config.yaml
n_kv_head: 3
vocab_size: 8192
tie_embeddings: true
init_std_down: 0.0034
beta2: 0.95
decay_fraction: 0.578
seq_len: 512
dataset: "wikipedia_en"
Each number is 500 + 40 x the weight over its row's rms, rounded and kept within 0 to 999. Layers, rows and columns count from 0. Numbers have three digits each. The size before them is the row's rms in percent of the matrix's.

# layer 6 MLP up, 1536x384, rms 0.18, rows 1278-1299, columns 320-383
085:566461503505430473538480483576485425460481569487465519497496486458569533577500537512529474418551460457507473473459500476557458426491534520466440524486496442529492482549520582481521563415499529
095:402478484545517470521495507484525539571529506438497413494497435475410466504456490505538555609491497462474453426464485538575531476558530493525536469519523484540491491503475462489527479442556565
104:448534451543498538586565549496559466494393462525464476519490549559536424503448463583570562441476456517471529472493444469528496466475463529469440427503539521541479509431473428534489562556460546
101:519562556486509503521480478537449565506419554486541511522485473481497533574497522459508500534485445434570495564480505518470449436510498526496449434537485481457559504427455484531532538455522446
081:526576576518509480433494544434470516496441498459518438507457515429528536567497490475466472455502550431488460458566519485494504483514415541458566509476505575541389552478551509490499468516540384
109:475560565472463530450493432462498513460529444518516496511488462525448521480519530523488513483476460517529511497458489470541445492448484493451543436528516522501486467460567446501481546577463522
098:419478495448516483484531472559570450488542519445484491456438537523484523524423475521444463516493512590494543508472458445564559517542533548459520522442499436538448487556542450446523515424443529
099:482423501439522438471523513477479460486491488470549522476542521499506509447495510571585446483457505502496515514518528426539544553518535522519542429553491503487568516500526471559528557534545560
100:513499488531448539496518503493582526575545505532500507507523477527516458512463463501566509537403564468480472502447513449482465543504485556507506444486551436512504482441465488555477560565537495
102:489601512546560504548522542466475509475507547467600526471530485523430472481446504447515492509541549482480531543413525498479466532394531477446482525469475528554538553485480462529448529537543460
122:426612468531471484567472479505543549462567528530495478598485528533545539544605523507474477524562453529526569522465530467505479439473477457513507494433511503550478552557497481465436427480477528
098:458538493445535464578504515514548496464438604486483528537504543486485482507533507509516519551463533507534452508547552507498507541519509458439502600481506507484440484509429486531528534479498490
091:460479479535448491518444442418472518515538472462577496561557516464494515497494550479475646540482468472451457473498512462490456492537553557503502620515490535545400485473461480534432518510537549
090:504477490486469470562513508500482589510531522531502494442553534510456495514432459499576515485573548505392537505617494498506593492502467591470503475547485538473502523484552463475458515442540479
100:517557494544473519498546610590444559518486531497554535469519499515507498508534464528578585450472538526467434553475481553446528501474508495504540504548433471457513549522437473475504511458497465
100:465502484451509501532518539528435476545550514509526569429558488512538473487534506515495481458514519559425486502489471504510526509437486486511480492435482510493485477447508443526457520474523514
093:466452509509502520495523469558563540385486560518464509470505471535535490477421370554505541482495500471478509455476500483494528513508502470526476520446503489486521517539506474482495547523487503
098:456574464464593490533468485447545508526525464502534538587536533454490524478505564501460532515533498436528480530475500394469497470550532461493423505508560513429477529598454442477497456499495455
093:468503509484452509583480531488481530525522419465484428514475423444439550497452498502492471458470466424463505534581569486522519584545419453529522495423496475503500572482530490489468468453529475
079:401583508535488475492552522481483532458525517502502562524574478474416514482531480499498509472523515487547453470469486514474552530557612441557511485487526516515517524417504562502454533480434455
097:555421411519524472509447554491449480533497470500553556563484519527540554562459455455461519529525492472489542473527531517549447555422453495478522516483510458589460491525552493499473557513476538
104:495481519450489466558568489509516519431546512544505537502453501563567437518423480488473537530443463504576505550548472581479542510467506420580504427509509517432505477518414535486468546532408539
# layer 6 MLP down (transposed), 1536x384, rms 0.193, rows 1278-1298, columns 320-383
094:441446489522500480495546474478448486481441453416512482435472471486536476491527476566535504495542535575557486533544534510455477440505475501541584469582519498435513520439485558433547486533431554
091:555489523523505551523482547426513424492560509562477533503491514493448490463207511488569431501448516455495526475484479549481485519496483477483536470467527539457423516504498531485497523528520508
107:420443475497492562540532490546621455488472484520503584485444469585486495524561493540544490499494445542503514463539525528414517445522501515525536486495465443530562494492481465473503508460495529
101:518541518438523535511482572459480509509505502507460586502514550490461483438549483416521657460534538595438488501522503493488486539499497560543510473603536514466579553465482503435517505520526487
089:475503539461570509478496565499527540526494516457473500475508548476477453531323549497456460463476584467448446483552479532527517467502510513519465489472521502444512423482527569488490494459539458
108:498539507494440484504478496517567520486510493439525500419490514504495462462517427538516499448466594477514533510548523447519504532459492523501526533511521439524484427502532515586542528487498543
100:514526516533582530575485485500522512474508533540509442506504437508563424488500539439491477516423491493486465473502493499504470611522467542458522508520478466511542466483485474503450495474532478
103:492499475447523461484537520563412594507529438463557473556493605444467504437480524520539506447475534527509545603527504505502483509492510553488582496543513577569484492504486541575466455490492571
100:501480506552558495568516517530521531458521486511500437548518478495494511485490526460515484491543498519542471569537528584428450544511526480526487521560505488505527478506457492537473484442455601
107:472468529482483459594561506533533482544459496488476526500513481572405472536618490575497461549497519476549540494474455434431498419452463498540519454506517494466494494465496456487482545494533506
121:474565418491535583538484518488511520484467473498440525482452577478508458520682451520480564506448480532503528518471464562469536512475549502509571493484472483518435484450525568537556515490497601
101:476520461556595499498527452569517516512483430448507523458477500588531518510650516558515508557408632512542476506516526510493455463442548383469492596485458472476498497454447524530514520500564534
092:479558499472473434482424525497586472521454531540436556465440479463539463530596478477506460476540492490563509456550506486456507548409498539496515474507554573508550536507486479464595474560503504
096:524493534502491530545510527536498515542506479550477478535485538593477467473525549495552487553479525517512545542567516472502466464507538488471527579539516503525477549504560546483585506419506562
102:491508516519498470495558541482446459509495442506519509430461514490419466520724535530485465453539524515486548607504511524527485512482539492462465461535460524493402521509541532512517530460535425
097:502485519497454496522535468522507526516504518507474557495538495467450465599546470504527580493486462525528593499532510465468487482527479535513405442552460475516518469475449504574438453454462498
093:397534467471470389544545430464428435584516460510480509512509525499490584567572463456462505551531479480566499538530453537450483494540488516529524421497452503530492444508490498490522579497515511
093:439475497436545589501476537533450503552550480564488560500573499431544512461600561454508555459544515522570495466423459542463518526488515445531562406516463486527606512487536551494501496473516467
100:514506522527534542464529497485494535517489508547474503506501559483536495490498479476552413469502521464475460510474509494471457470438530499495482552483384473498561556468599481509440607508453575
081:558494499466488564558450520525535434522532444483471522476440531533450434489271465483384419443465546489477435439510529540458479510483436515444470511465499451482491458556505484581514464484539527
099:542509508439453485515506474516580524577494573452479493499480522516498460539518469451529472510530485499539544478510498459394460574492482551504414554522526535543539480531467498444534458485538530